Each number is 200 + 20 x the weight over its row's rms, rounded and kept within 0 to 999. Layers, rows and columns count from 0. The size before them is the row's rms in percent of the matrix's.

# layer 7 attention output, 256x512, rms 0.18, rows 109-163, columns 0-127
096,197,224,183,180,187,197,200,193,205,222,216,221,221,216,181,220,198,191,200,206,191,217,239,209,187,204,207,188,185,227,226,178,206,192,175,157,197,196,185,184,237,173,202,217,223,208,201,186,213,204,204,193,205,215,168,189,216,175,205,211,188,199,226,178,185,203,220,205,189,220,198,216,191,208,220,197,195,183,196,198,198,209,222,200,215,240,196,189,177,209,181,246,204,199,190,171,224,194,248,201,213,186,229,219,183,224,208,178,186,151,187,226,189,199,181,219,195,187,234,217,222,214,186,204,206,214,188,228
099,185,196,228,190,194,182,192,216,179,175,176,180,193,221,212,192,205,226,212,233,203,192,227,197,227,220,197,227,211,213,222,163,192,200,176,249,189,200,204,177,181,179,200,233,205,212,195,188,223,226,176,200,240,208,207,224,206,191,173,198,208,186,214,195,199,205,200,211,173,190,202,183,194,230,223,197,208,184,188,223,219,202,206,217,211,215,157,175,204,197,203,190,195,199,217,204,209,191,205,175,193,199,232,235,190,208,175,176,211,204,173,214,207,187,247,197,185,184,175,205,205,201,213,228,155,196,205,202
106,220,185,212,186,263,202,199,186,193,176,202,194,193,211,161,202,215,212,200,189,183,213,175,206,197,196,185,214,204,184,206,181,209,193,188,199,192,194,201,206,217,239,202,196,196,177,193,192,206,203,203,215,161,201,200,221,214,217,204,205,204,244,201,190,196,191,183,215,193,183,204,218,210,194,215,189,192,209,216,191,199,168,188,235,167,180,179,217,189,197,190,196,191,215,213,191,188,204,200,206,174,187,213,174,170,188,198,223,222,201,218,212,187,206,214,163,224,212,211,167,192,204,202,221,196,199,186,182
095,174,198,218,183,232,184,184,208,216,217,218,172,207,215,194,218,203,228,222,203,211,205,178,212,206,178,173,179,184,181,206,212,202,181,210,182,222,191,184,210,214,197,195,176,185,189,212,193,218,197,206,240,182,197,198,207,232,202,229,190,222,215,191,196,198,193,197,217,189,204,204,194,220,203,175,208,202,200,221,199,153,162,178,197,191,228,211,213,209,182,204,198,175,180,172,200,206,189,205,224,181,191,200,208,196,224,207,228,221,200,194,181,206,214,184,184,209,189,202,162,177,204,230,201,181,181,220,195
092,186,183,212,201,207,193,188,192,186,201,209,181,213,172,193,146,212,203,206,154,253,221,184,187,232,210,205,213,207,192,191,201,220,201,236,216,196,233,180,221,214,214,202,188,182,159,198,206,201,189,193,226,222,225,217,195,208,191,204,189,226,189,215,215,229,209,188,194,212,177,192,176,226,192,192,229,193,163,193,282,189,187,211,206,207,184,197,228,202,226,172,168,193,193,190,207,191,215,218,238,200,204,196,187,201,174,207,251,198,228,188,195,210,237,161,207,189,192,200,205,191,206,175,218,193,201,199,171
106,216,209,211,194,192,214,190,197,205,225,204,172,214,205,182,178,158,210,189,199,196,197,193,208,190,229,187,176,192,179,204,199,177,194,210,205,205,210,191,212,165,199,210,191,206,224,201,205,211,220,208,170,183,182,206,223,189,228,197,214,190,198,219,196,199,190,195,204,202,162,239,211,184,173,184,212,182,267,200,204,185,219,202,178,194,201,187,188,201,177,190,219,181,195,213,212,216,182,187,203,204,165,206,202,222,174,198,207,213,194,204,192,201,208,197,228,189,209,211,227,195,178,214,180,220,203,213,157
089,184,180,209,186,199,215,196,191,206,218,199,169,224,182,186,186,193,187,205,228,192,213,187,189,212,203,184,227,196,182,192,258,176,219,215,211,183,243,192,198,202,199,221,220,158,173,212,193,203,182,195,162,200,214,239,174,199,221,186,200,221,194,179,198,206,177,206,188,222,175,209,199,213,208,199,190,193,212,218,193,190,195,199,220,185,199,216,234,177,180,245,192,224,223,195,142,241,193,203,184,238,192,225,179,204,202,207,162,193,202,187,233,213,221,214,204,179,216,148,230,199,213,218,185,194,169,196,189
095,195,209,172,197,171,199,184,199,190,203,194,159,208,194,178,214,198,214,171,200,184,199,217,200,166,165,218,199,224,210,217,177,200,206,219,233,193,200,242,193,222,224,195,199,197,197,203,212,192,228,207,190,216,181,201,208,233,222,221,193,233,226,185,195,177,217,227,214,209,190,218,195,220,200,196,212,186,217,233,215,175,201,192,206,202,184,190,171,222,224,160,199,157,213,208,183,223,210,206,200,187,198,183,202,197,187,202,204,201,215,199,193,239,191,234,222,191,187,223,196,202,185,219,179,188,195,200,213
105,197,204,206,190,203,238,218,193,188,196,215,207,202,208,200,199,219,194,193,184,231,186,191,175,193,186,161,198,228,197,210,181,188,237,164,190,242,217,219,210,200,211,245,226,216,198,211,216,195,192,183,216,192,217,162,204,197,155,194,218,183,205,207,190,190,204,208,200,211,192,185,221,184,191,173,194,208,185,188,207,216,228,184,200,192,222,230,218,176,224,201,197,168,202,207,207,188,195,200,194,194,195,193,194,208,195,195,184,216,216,202,178,194,191,212,194,197,217,190,217,211,216,193,218,180,184,197,207
097,166,197,214,182,231,215,180,195,218,204,160,170,205,218,221,211,210,211,193,195,200,186,194,220,223,187,203,210,176,198,211,194,201,194,212,190,205,203,202,189,189,209,236,211,199,209,200,184,200,201,236,202,219,177,241,179,207,200,196,188,206,196,208,212,228,194,195,212,191,200,188,160,190,186,188,214,196,187,184,222,217,182,219,186,169,219,171,209,197,192,213,193,200,202,200,194,220,220,183,212,193,209,211,205,178,182,178,176,224,215,211,227,216,219,165,187,213,192,190,205,213,223,214,195,167,231,205,203
106,200,174,207,165,196,202,186,186,159,206,199,173,197,179,218,197,229,205,169,219,191,215,206,192,165,177,211,215,195,191,183,170,188,200,193,206,189,209,164,237,149,189,212,165,159,196,201,194,212,228,179,226,201,226,212,208,176,194,212,185,156,193,215,213,187,224,186,217,215,238,209,226,208,209,212,209,207,219,179,204,189,195,195,217,234,187,219,191,256,217,209,223,188,182,189,214,162,180,230,186,188,174,218,203,227,210,180,230,224,211,175,213,216,187,221,233,214,182,232,214,241,155,199,223,187,191,208,200
099,176,184,173,201,193,222,203,193,197,194,212,233,230,178,226,214,211,220,245,193,187,215,186,184,187,229,197,196,167,187,199,212,191,194,209,200,207,208,213,190,197,207,201,233,217,206,209,250,202,236,175,184,176,184,217,195,171,164,177,185,184,191,238,182,207,203,210,184,200,189,190,180,198,177,190,167,205,249,176,179,197,188,212,184,201,201,231,195,223,219,199,214,229,211,191,170,206,184,185,166,204,194,190,204,208,190,219,225,193,204,186,181,170,187,228,217,220,207,179,227,175,227,213,219,225,201,200,190
107,187,189,222,198,203,197,191,204,170,200,198,219,194,195,192,230,215,174,197,207,202,227,203,229,202,222,181,186,216,212,184,202,208,198,184,179,200,179,171,218,205,183,207,217,188,177,183,196,196,204,199,219,171,218,212,180,215,217,159,229,193,209,207,206,227,212,210,207,196,191,187,193,191,212,228,216,208,190,220,204,194,202,202,202,219,191,233,211,193,175,205,188,203,227,214,169,211,215,202,225,197,219,205,188,183,202,188,183,191,201,238,191,169,217,198,206,198,210,200,204,184,203,192,194,215,196,209,223
100,181,220,211,175,201,226,166,177,239,204,209,225,220,179,202,196,208,171,205,187,173,205,213,204,186,202,191,190,191,171,184,168,194,205,221,185,205,208,181,181,191,214,222,184,198,228,199,212,206,210,198,184,204,221,206,216,188,230,168,204,184,221,190,188,173,179,216,180,155,200,192,215,178,204,166,193,202,233,202,213,195,214,194,224,201,195,193,205,217,164,225,178,210,174,226,196,213,178,181,216,181,201,177,241,212,256,216,191,207,205,210,213,193,193,209,195,197,217,214,183,225,208,218,186,205,184,217,195
102,214,200,214,185,170,197,179,207,209,223,213,184,200,198,177,229,215,183,167,186,206,195,227,200,185,196,217,190,182,214,237,188,181,192,195,187,180,225,210,204,217,204,193,210,210,192,196,199,200,147,183,209,208,192,187,201,185,183,195,183,178,200,172,194,191,195,192,193,228,184,205,170,183,222,177,201,201,180,217,174,213,210,216,200,201,244,192,188,210,194,171,170,184,209,215,182,203,196,180,214,210,188,179,221,194,183,213,187,178,222,202,231,207,200,205,218,169,221,190,190,215,181,208,165,221,191,210,207
094,196,213,191,202,190,201,237,220,200,199,159,198,156,203,208,203,199,190,190,199,170,221,200,195,201,189,184,228,188,180,198,196,180,186,175,241,175,227,181,183,199,183,211,211,225,213,215,245,193,212,212,215,221,239,209,221,203,213,216,172,212,182,204,200,197,194,208,230,212,179,241,192,195,210,220,181,211,199,178,214,185,166,232,184,230,187,179,249,232,204,185,176,226,232,247,213,187,192,192,152,221,207,215,226,207,197,172,191,152,210,222,190,216,192,178,182,187,188,186,217,218,218,210,224,234,191,228,184
092,219,228,227,165,176,213,199,194,206,173,217,203,188,212,187,194,199,191,165,247,228,169,209,164,175,198,208,184,189,188,196,204,180,202,177,213,209,187,184,209,182,159,188,197,207,194,174,185,189,188,220,137,169,189,206,219,203,228,198,208,167,198,231,201,162,197,167,228,202,177,192,157,220,200,225,184,224,210,200,225,197,198,203,199,191,228,202,214,219,217,211,229,198,192,181,206,199,212,212,172,164,200,233,174,208,240,187,169,219,179,171,211,187,200,170,242,184,192,224,232,229,164,228,178,226,205,170,201
103,184,180,202,160,169,185,200,189,212,211,210,212,201,189,199,204,223,212,176,187,179,209,169,212,227,199,215,191,174,235,222,193,192,187,186,189,184,218,162,174,199,182,210,188,225,149,195,197,205,237,198,187,162,207,200,209,205,173,197,178,196,199,226,168,188,193,210,206,209,202,242,205,154,222,214,196,216,237,218,210,176,207,203,215,225,216,251,233,192,169,203,183,227,188,219,212,204,208,230,200,190,191,208,209,195,177,212,210,194,218,189,189,223,200,203,195,209,209,199,215,202,232,177,221,165,222,208,213
094,245,215,221,169,222,201,164,200,213,202,193,226,187,173,185,230,204,228,200,171,197,240,221,191,185,206,179,171,176,185,170,244,232,175,208,177,180,190,203,179,203,196,182,200,199,220,151,194,177,192,187,200,199,182,166,177,201,200,180,202,187,202,180,218,209,155,179,180,171,172,206,204,156,204,189,173,208,207,232,178,206,195,180,187,196,207,214,209,216,205,212,195,186,208,220,184,177,209,182,222,217,201,243,224,228,182,199,189,203,206,221,193,178,192,215,212,164,203,206,196,208,214,198,200,211,160,226,203
103,228,188,221,174,214,201,179,196,209,182,197,196,203,214,211,223,213,202,192,182,205,178,172,195,211,186,207,205,187,193,193,208,201,186,182,211,186,208,208,195,208,207,219,192,180,203,208,186,204,179,183,205,181,183,193,189,202,200,191,171,207,176,214,187,209,186,198,226,181,167,199,208,184,209,183,189,187,174,172,182,189,212,214,199,204,200,204,164,218,191,202,183,207,203,226,188,215,210,202,207,200,229,162,179,161,198,209,200,224,194,199,203,169,179,206,196,212,210,198,146,195,224,222,226,218,209,188,223
107,242,192,230,176,209,207,190,183,197,219,175,154,186,192,225,187,174,210,188,170,193,214,233,213,205,216,202,216,184,182,172,195,201,202,219,207,190,197,200,208,207,180,165,197,197,200,204,191,205,170,213,241,189,161,204,205,208,206,214,197,213,198,186,218,186,182,195,219,183,208,208,173,193,191,221,213,185,200,196,222,208,217,204,202,201,192,204,213,189,201,188,183,199,210,238,177,203,208,177,208,180,178,223,221,183,199,255,206,188,181,227,189,212,217,216,198,192,208,207,193,180,191,206,223,231,208,202,197
102,208,180,211,190,209,181,168,178,186,234,215,187,151,185,203,205,190,191,170,225,182,211,207,192,229,215,191,201,188,203,223,210,201,204,211,191,193,221,211,192,213,180,188,207,211,194,203,208,235,205,168,222,201,216,212,199,205,176,206,203,188,192,175,217,186,216,221,222,210,181,215,203,171,227,186,225,216,219,202,191,204,200,204,163,216,202,204,209,201,195,207,212,200,201,172,222,213,208,228,231,192,211,212,166,201,174,188,170,200,202,211,203,159,171,228,190,194,202,182,214,209,207,214,227,171,175,205,173
106,215,212,206,215,237,190,238,218,175,193,208,194,236,202,209,195,203,228,222,189,206,192,157,216,193,243,189,203,204,194,189,217,202,190,175,177,181,228,200,181,200,178,220,228,208,171,202,193,232,220,208,209,243,211,181,214,238,201,187,216,236,200,221,196,212,200,166,225,200,202,183,203,202,216,179,201,181,205,218,210,201,177,197,233,231,190,229,199,189,182,173,180,169,205,214,188,183,252,205,205,201,183,192,194,224,207,190,159,189,235,181,184,206,182,220,199,182,206,189,223,191,176,223,212,178,216,199,176
098,222,165,187,200,199,188,189,236,196,203,197,225,229,170,210,203,220,220,226,232,208,176,202,188,191,194,173,212,232,198,185,234,214,215,173,150,173,173,192,184,218,216,195,215,188,215,183,211,204,203,224,206,249,207,218,234,196,210,186,196,201,210,207,221,224,226,213,225,199,208,198,183,247,222,193,181,193,239,204,174,217,196,210,162,195,201,157,229,188,225,215,205,223,193,203,200,194,216,229,196,236,240,205,241,235,171,246,198,216,235,190,186,196,177,184,215,169,240,215,191,198,197,220,226,184,212,206,214
103,185,215,193,186,216,205,197,220,189,214,208,201,231,162,200,220,180,195,197,216,204,226,190,174,203,212,234,213,209,173,204,215,197,194,215,195,212,198,213,185,209,189,189,217,197,214,216,214,206,224,207,229,228,199,178,188,248,210,217,221,208,171,209,219,234,205,209,210,198,193,204,172,214,182,207,177,179,214,217,171,193,222,229,212,183,200,195,210,229,191,179,189,215,214,206,221,207,220,188,225,194,223,192,220,183,194,162,180,187,213,209,195,199,191,209,198,172,189,198,193,164,176,190,196,215,212,221,208
095,214,190,206,180,209,223,203,212,212,174,212,199,193,186,202,167,191,210,228,205,220,200,215,192,191,199,199,215,196,194,201,190,185,229,179,219,212,226,193,167,215,207,201,206,204,191,178,187,209,195,178,218,191,221,207,188,208,222,173,228,197,203,193,204,217,174,199,212,189,193,191,198,233,240,183,226,191,216,214,185,208,195,224,203,188,192,194,217,176,204,226,216,192,213,215,187,249,185,206,191,183,190,186,246,217,183,235,179,209,195,193,181,204,179,202,186,192,160,220,225,192,204,206,169,200,231,172,197
122,189,194,189,202,189,232,165,211,199,180,227,197,150,219,199,199,243,188,160,186,197,219,207,194,240,187,180,190,204,173,176,216,184,211,195,210,186,215,212,204,202,180,187,145,199,180,234,173,215,174,220,214,202,212,203,168,218,212,197,190,202,180,211,195,213,195,219,190,180,202,203,221,189,219,218,190,195,185,191,217,207,201,237,216,213,201,211,195,205,183,207,195,229,215,206,185,192,239,231,172,187,229,214,191,197,197,188,219,197,206,223,195,199,228,190,182,223,181,167,207,190,229,233,202,197,169,218,207
099,202,213,179,157,197,192,208,222,203,190,189,176,208,199,186,210,230,202,217,199,222,220,204,193,219,189,194,192,215,207,214,196,189,206,159,192,168,189,230,194,175,210,199,215,161,185,201,201,214,224,223,188,166,204,216,195,150,179,216,231,217,179,189,191,172,221,213,201,231,201,194,180,202,188,172,211,188,214,199,203,201,170,164,199,148,229,171,215,179,200,199,194,199,203,166,182,194,177,199,224,240,234,194,209,218,201,198,197,183,229,188,219,198,181,164,190,215,169,203,209,190,222,221,192,199,212,215,192
106,225,214,166,184,216,182,197,194,183,190,187,193,212,206,193,211,233,189,198,214,203,198,207,187,216,234,209,208,198,196,223,230,175,217,247,217,226,201,193,196,232,164,207,210,184,176,179,198,169,162,179,198,200,188,205,203,186,217,191,188,172,183,211,238,171,178,225,193,193,233,190,175,204,172,214,193,192,178,180,214,178,206,183,181,240,239,193,195,218,198,225,194,184,206,171,161,218,172,186,180,190,174,166,167,179,219,193,197,211,185,197,214,247,234,247,218,217,221,186,193,173,193,203,200,201,195,219,195
100,195,202,212,179,197,214,201,171,206,212,197,202,185,201,180,217,200,207,214,190,199,217,169,198,181,205,175,212,211,190,205,215,217,208,213,177,201,197,201,207,179,221,201,199,191,236,211,206,164,189,195,200,211,209,191,220,186,241,186,181,186,221,169,180,172,253,172,203,195,195,200,249,194,196,255,187,202,171,222,182,201,214,181,176,188,195,218,199,203,212,197,204,208,210,202,154,225,215,189,202,195,152,212,200,216,187,203,183,239,196,173,224,234,232,207,228,200,183,211,184,217,185,189,200,224,207,233,204
101,192,214,205,173,184,195,169,219,197,170,180,180,189,170,239,215,224,219,197,165,211,194,203,206,196,188,204,213,210,206,225,198,209,220,234,207,159,204,216,211,192,168,213,221,207,192,191,220,185,215,181,185,186,218,213,183,188,200,201,228,235,229,203,194,240,176,223,171,227,200,235,197,191,218,214,219,196,202,181,195,202,165,180,219,197,184,178,230,175,206,211,202,200,214,204,189,170,174,185,190,214,201,166,204,214,209,187,208,167,206,221,226,204,176,163,199,174,209,206,212,215,207,218,198,197,203,184,175
102,191,223,201,193,191,225,179,170,175,213,206,212,194,200,194,221,215,203,204,206,193,180,174,190,210,214,199,210,199,210,223,209,190,221,175,186,195,191,201,176,193,208,234,194,165,200,196,215,209,175,194,190,200,206,187,187,211,212,165,160,196,219,194,190,211,193,199,177,219,185,240,168,189,198,188,200,152,173,185,199,208,196,189,135,189,219,221,169,182,233,170,231,178,201,202,202,220,179,204,197,224,194,216,221,202,202,202,198,230,199,231,172,183,204,193,208,206,212,222,215,170,198,216,215,215,179,198,223
100,191,201,187,191,201,222,222,189,221,199,181,172,214,187,193,236,204,233,197,184,185,196,194,224,194,168,207,187,216,178,214,206,197,203,240,224,210,198,193,214,224,224,185,197,212,215,206,174,196,203,182,188,214,206,195,227,210,187,216,219,222,189,183,178,195,210,180,177,197,224,214,197,209,195,231,212,196,193,223,178,223,180,203,237,220,242,190,202,198,199,195,210,189,185,198,162,195,214,199,192,204,261,187,188,217,216,194,192,167,194,217,180,229,191,212,188,197,185,205,203,198,184,193,223,185,196,217,183
099,197,213,219,178,197,192,213,205,199,190,219,184,151,194,224,217,197,211,212,204,218,237,211,199,204,212,192,181,190,225,237,191,219,205,198,187,152,183,201,170,167,204,236,177,228,184,179,175,207,191,180,178,204,172,223,207,171,223,199,215,163,222,212,182,182,187,209,212,189,192,202,210,223,219,184,208,190,232,217,175,208,177,205,227,187,186,174,164,204,200,219,211,220,184,166,206,190,199,202,232,201,200,202,198,191,198,178,197,199,215,192,224,199,202,161,195,150,227,208,202,174,176,210,189,195,193,187,224
100,225,164,171,195,181,181,187,188,201,185,218,210,197,195,188,227,183,184,194,212,245,188,228,206,218,183,194,204,206,215,204,224,220,189,196,229,216,221,187,200,203,224,184,215,196,202,178,196,205,230,187,175,227,201,218,201,208,218,241,235,230,177,173,222,192,224,201,191,220,199,194,221,211,191,228,198,227,184,206,163,211,215,192,206,171,199,204,191,180,187,183,197,192,206,205,208,214,211,172,207,188,202,211,184,188,201,204,216,228,209,243,191,189,209,207,227,214,222,215,186,205,218,198,151,186,231,226,180
098,212,174,196,221,182,188,185,214,156,189,220,184,219,214,207,222,208,198,205,194,195,215,210,218,180,202,237,212,185,188,182,195,196,188,223,175,203,178,197,233,174,191,189,184,192,178,213,196,203,219,203,175,200,193,212,209,208,198,213,184,193,213,181,166,188,185,214,179,181,209,225,186,242,221,188,215,205,228,177,191,201,172,181,196,186,188,207,205,221,178,204,214,202,174,212,188,193,217,183,207,200,207,184,182,174,208,200,233,205,226,198,175,189,203,184,246,199,176,181,178,150,194,212,208,194,194,220,209
100,206,195,180,204,197,176,190,204,163,212,166,202,176,180,200,190,182,180,205,207,203,186,207,206,210,197,192,228,223,196,184,209,182,231,223,215,189,231,211,195,192,186,180,214,212,198,231,168,193,235,168,167,219,189,206,173,202,236,191,163,219,201,153,167,190,187,206,169,247,210,180,213,183,198,226,173,172,209,211,217,162,182,226,169,196,184,198,183,221,190,171,173,195,206,228,194,210,208,221,237,208,192,166,218,188,215,199,204,202,205,196,222,196,170,205,220,178,224,207,198,169,195,203,232,213,165,211,216
096,216,212,219,213,197,218,232,189,202,192,180,220,193,226,185,212,196,196,182,179,200,225,184,205,196,183,190,191,206,185,209,188,182,194,180,215,202,220,215,190,202,224,207,193,225,192,208,200,176,197,222,238,224,167,191,198,175,180,183,193,179,181,206,173,197,192,163,200,185,195,197,211,209,228,163,166,233,172,221,224,195,248,170,186,180,218,171,200,196,223,224,194,199,186,235,208,210,177,213,216,208,210,183,222,190,182,200,162,173,180,193,218,203,207,219,200,201,236,187,194,191,217,210,204,226,183,209,213
100,233,221,217,173,212,201,163,249,183,160,195,198,208,194,222,197,207,219,199,209,223,205,223,197,161,218,198,195,228,199,186,220,200,210,198,172,207,205,209,185,202,212,223,212,199,169,200,213,201,203,210,210,192,200,202,238,212,181,187,220,205,227,219,179,159,185,197,188,208,203,206,179,211,210,196,228,193,225,169,196,202,199,197,201,191,226,198,179,200,216,214,171,170,207,197,159,196,193,204,186,231,184,229,194,207,172,193,201,193,219,218,214,210,178,189,233,183,203,180,201,196,207,218,196,164,254,200,191
103,194,178,203,207,173,192,164,208,176,230,225,230,209,207,189,210,208,203,195,203,212,189,222,199,194,222,190,159,178,158,203,190,235,175,198,178,207,187,182,176,204,185,193,210,227,209,184,196,220,172,239,203,178,243,223,204,204,201,144,210,204,216,186,185,208,218,207,189,211,210,229,173,194,187,216,191,221,188,189,207,192,196,201,195,164,228,200,206,197,210,229,230,212,227,203,177,183,200,176,193,182,182,237,221,186,204,234,183,159,211,188,186,205,203,188,185,199,202,194,207,187,180,230,170,216,185,200,210
109,209,201,168,195,170,192,197,211,210,210,210,164,179,188,188,198,188,180,214,206,188,183,177,180,187,202,192,193,195,223,204,231,176,221,189,178,209,226,174,214,188,205,204,202,202,221,191,207,175,212,225,202,220,196,184,194,187,232,188,198,207,194,202,197,198,182,196,215,187,159,176,204,176,216,219,210,199,202,193,196,179,180,199,187,201,201,172,208,221,203,187,165,212,224,177,210,227,188,190,206,211,182,236,174,179,187,192,166,205,170,221,161,220,170,188,193,221,228,196,210,214,209,212,195,205,215,224,171
097,248,210,221,213,182,203,208,204,217,220,201,184,194,207,217,213,214,202,187,209,202,205,184,183,176,214,171,174,206,215,172,184,194,207,189,197,171,196,205,242,225,220,190,239,222,197,210,198,173,181,181,179,240,213,204,197,189,214,187,180,198,213,198,207,208,217,205,182,215,194,175,197,161,182,179,249,155,205,217,185,193,203,185,225,197,246,194,184,202,198,189,216,172,216,227,225,203,215,183,204,212,209,192,220,203,195,223,189,192,182,174,198,205,185,201,199,208,189,202,230,189,189,216,201,193,194,206,209
099,202,218,228,220,222,206,202,212,214,216,197,219,199,211,162,214,183,193,179,176,215,226,200,225,221,198,200,199,201,212,212,201,194,206,196,197,201,216,183,221,166,253,200,215,194,179,197,194,219,178,195,182,182,224,225,219,226,181,229,169,199,211,204,231,238,183,218,181,168,183,206,191,211,191,188,218,181,204,252,195,223,221,228,218,193,192,215,200,206,187,209,203,210,171,180,232,157,225,203,247,213,239,220,208,205,170,178,211,221,227,193,188,178,176,221,195,212,178,191,181,190,175,180,180,202,181,170,172
105,210,193,196,182,202,212,215,142,195,217,182,219,185,176,192,213,206,210,191,208,206,197,162,180,224,210,176,178,188,181,193,188,198,204,192,217,199,193,190,223,181,164,174,182,223,198,186,207,206,182,204,200,186,206,195,204,188,207,207,205,186,204,197,204,165,218,220,209,181,155,183,205,190,210,221,189,221,219,192,208,175,173,195,208,194,187,205,201,199,211,210,186,185,192,182,210,179,207,199,222,188,192,212,207,203,188,212,220,197,209,231,212,196,220,213,226,194,192,196,203,186,207,155,160,226,209,203,186
101,202,210,182,177,195,189,202,202,202,188,203,192,184,229,189,229,195,210,177,180,173,188,195,195,213,196,202,212,195,205,190,192,170,183,216,196,204,196,196,178,181,204,164,227,198,167,196,201,187,215,233,233,219,190,215,179,196,209,162,201,206,197,170,173,217,219,216,194,204,208,215,173,202,231,187,188,232,176,211,180,216,177,191,209,227,226,203,202,206,206,211,227,209,236,194,207,193,238,170,199,233,190,220,201,213,191,210,153,194,212,172,184,211,197,185,176,194,181,211,207,204,203,223,235,183,199,215,221
102,187,200,206,235,218,204,190,212,210,198,186,225,188,194,200,172,219,183,197,197,202,171,204,224,191,228,181,186,177,187,187,230,203,210,196,213,196,203,202,206,214,205,198,186,238,178,209,222,160,206,175,211,207,218,210,205,165,192,214,224,227,246,201,182,209,209,201,221,194,183,191,197,195,193,194,195,201,203,224,191,224,197,166,219,217,212,201,183,166,220,230,186,201,227,220,223,212,196,189,196,186,168,190,144,200,182,209,201,192,212,189,208,221,209,253,177,204,150,173,207,202,224,205,192,189,145,166,225
097,207,213,207,179,190,236,209,180,208,167,210,225,207,219,165,180,210,203,202,184,190,189,199,178,222,185,231,146,201,186,207,226,190,202,187,193,198,206,199,178,207,189,216,201,224,227,187,205,232,174,199,176,173,201,178,183,183,189,170,220,209,214,206,200,219,195,226,205,187,172,226,224,225,210,211,185,195,201,210,189,204,205,172,186,224,194,212,210,181,218,192,233,207,219,170,197,178,197,216,209,213,205,195,219,205,226,199,203,191,167,205,170,205,201,210,193,218,194,216,189,262,201,190,195,248,189,232,180
103,160,210,197,184,200,177,196,213,204,232,179,228,199,188,169,212,172,190,187,203,180,210,192,219,206,212,183,200,187,179,213,204,184,205,185,203,241,245,178,195,181,194,252,217,208,206,221,222,214,187,193,231,171,203,241,210,206,203,183,186,148,210,195,210,251,198,209,206,225,199,234,209,180,199,222,192,186,217,213,189,230,212,208,192,241,206,194,201,201,199,217,226,210,211,195,172,208,207,215,204,180,179,207,228,207,183,225,198,201,180,168,189,155,225,217,186,194,217,163,199,212,154,203,191,223,201,196,191
098,212,192,213,231,219,195,198,195,198,206,188,221,220,188,198,206,226,192,227,221,209,195,192,210,210,221,202,176,200,200,203,238,200,190,229,197,216,159,200,154,223,198,198,225,198,208,227,208,227,166,228,198,217,192,184,174,173,207,211,228,219,215,210,191,197,230,187,185,214,202,207,206,202,176,154,212,194,223,197,202,191,225,186,211,209,230,187,209,209,197,163,221,189,217,156,193,216,189,191,224,188,234,192,247,204,211,189,195,172,194,207,193,210,231,226,189,160,215,152,220,220,213,187,226,199,195,202,192
098,196,210,216,183,197,177,220,229,199,210,170,194,194,169,198,206,197,182,186,218,212,199,195,179,165,194,201,193,184,213,216,207,170,235,190,186,190,204,202,244,230,197,216,198,228,185,211,200,211,172,245,217,190,218,176,212,186,180,244,195,196,177,227,169,194,174,192,207,192,179,204,197,176,213,238,170,212,218,171,195,161,221,182,194,175,192,217,209,226,176,190,196,214,214,197,225,206,201,194,209,191,189,221,166,186,178,204,219,230,190,202,198,216,205,163,195,207,175,231,210,180,230,161,211,245,171,147,218
097,233,194,150,175,170,201,193,205,183,193,180,202,179,204,215,198,217,197,216,217,203,197,224,197,252,194,203,196,195,202,199,182,229,195,208,197,203,223,204,192,192,190,184,207,169,211,206,224,163,225,179,186,186,186,239,224,181,184,198,191,175,192,224,202,186,215,228,203,188,204,201,172,222,202,211,239,204,180,177,206,166,193,202,180,222,193,189,201,175,203,183,185,198,165,136,219,202,186,179,170,213,236,188,223,188,186,225,213,231,196,188,193,225,208,169,219,209,235,182,225,196,199,213,235,192,178,175,215
104,179,197,190,200,247,187,202,169,197,192,164,211,200,182,205,180,197,211,193,180,179,173,187,182,231,194,196,182,197,169,183,213,198,175,191,201,225,212,203,188,215,180,188,182,204,178,198,182,212,190,210,164,233,205,196,176,202,198,183,226,181,188,192,210,230,193,237,210,177,197,203,223,200,198,206,187,201,209,187,195,243,212,180,225,241,218,188,200,183,213,212,196,188,219,186,185,201,185,228,248,168,179,213,183,175,206,200,169,197,213,233,224,190,220,196,218,191,211,175,240,237,205,198,211,207,186,193,157
088,192,184,184,211,213,193,190,204,183,192,174,197,203,179,192,203,184,153,192,175,209,174,184,210,236,195,208,222,202,210,193,196,183,172,189,176,193,195,209,201,176,212,201,190,197,220,192,207,221,192,201,163,207,180,212,217,173,201,216,248,197,217,176,172,197,189,234,171,213,178,189,183,218,211,153,214,201,223,209,186,219,198,203,245,200,151,179,228,188,217,193,183,168,168,201,191,192,206,191,222,207,211,202,180,234,175,251,235,214,191,164,198,187,218,178,223,224,224,222,219,172,197,163,190,210,209,232,210
099,191,229,224,190,170,189,206,195,177,202,188,208,206,184,174,188,242,202,191,209,233,208,168,198,197,211,200,176,211,215,199,218,192,188,211,212,161,191,191,170,210,199,198,197,195,197,219,226,203,200,196,238,186,243,170,226,172,223,221,155,211,193,206,219,204,183,212,183,219,184,209,201,200,222,162,204,205,213,215,200,200,184,160,210,218,205,199,216,187,206,205,185,207,210,193,189,195,217,227,207,201,208,211,169,191,184,169,235,204,202,208,205,158,188,208,213,212,173,216,194,209,160,205,205,186,215,193,177
106,184,218,224,254,180,199,181,177,222,180,218,185,185,215,189,171,170,201,201,213,193,202,184,199,198,183,198,242,204,191,206,177,175,192,222,211,192,199,179,197,201,220,196,218,199,173,183,161,190,237,210,166,193,171,203,172,200,202,206,199,188,203,253,180,233,199,208,160,214,206,258,231,189,202,209,214,227,171,221,220,200,197,218,191,227,187,215,229,192,214,188,211,198,215,209,201,206,169,208,208,213,218,208,205,209,212,203,173,207,224,174,195,220,198,215,222,180,213,227,222,210,165,233,189,199,203,193,205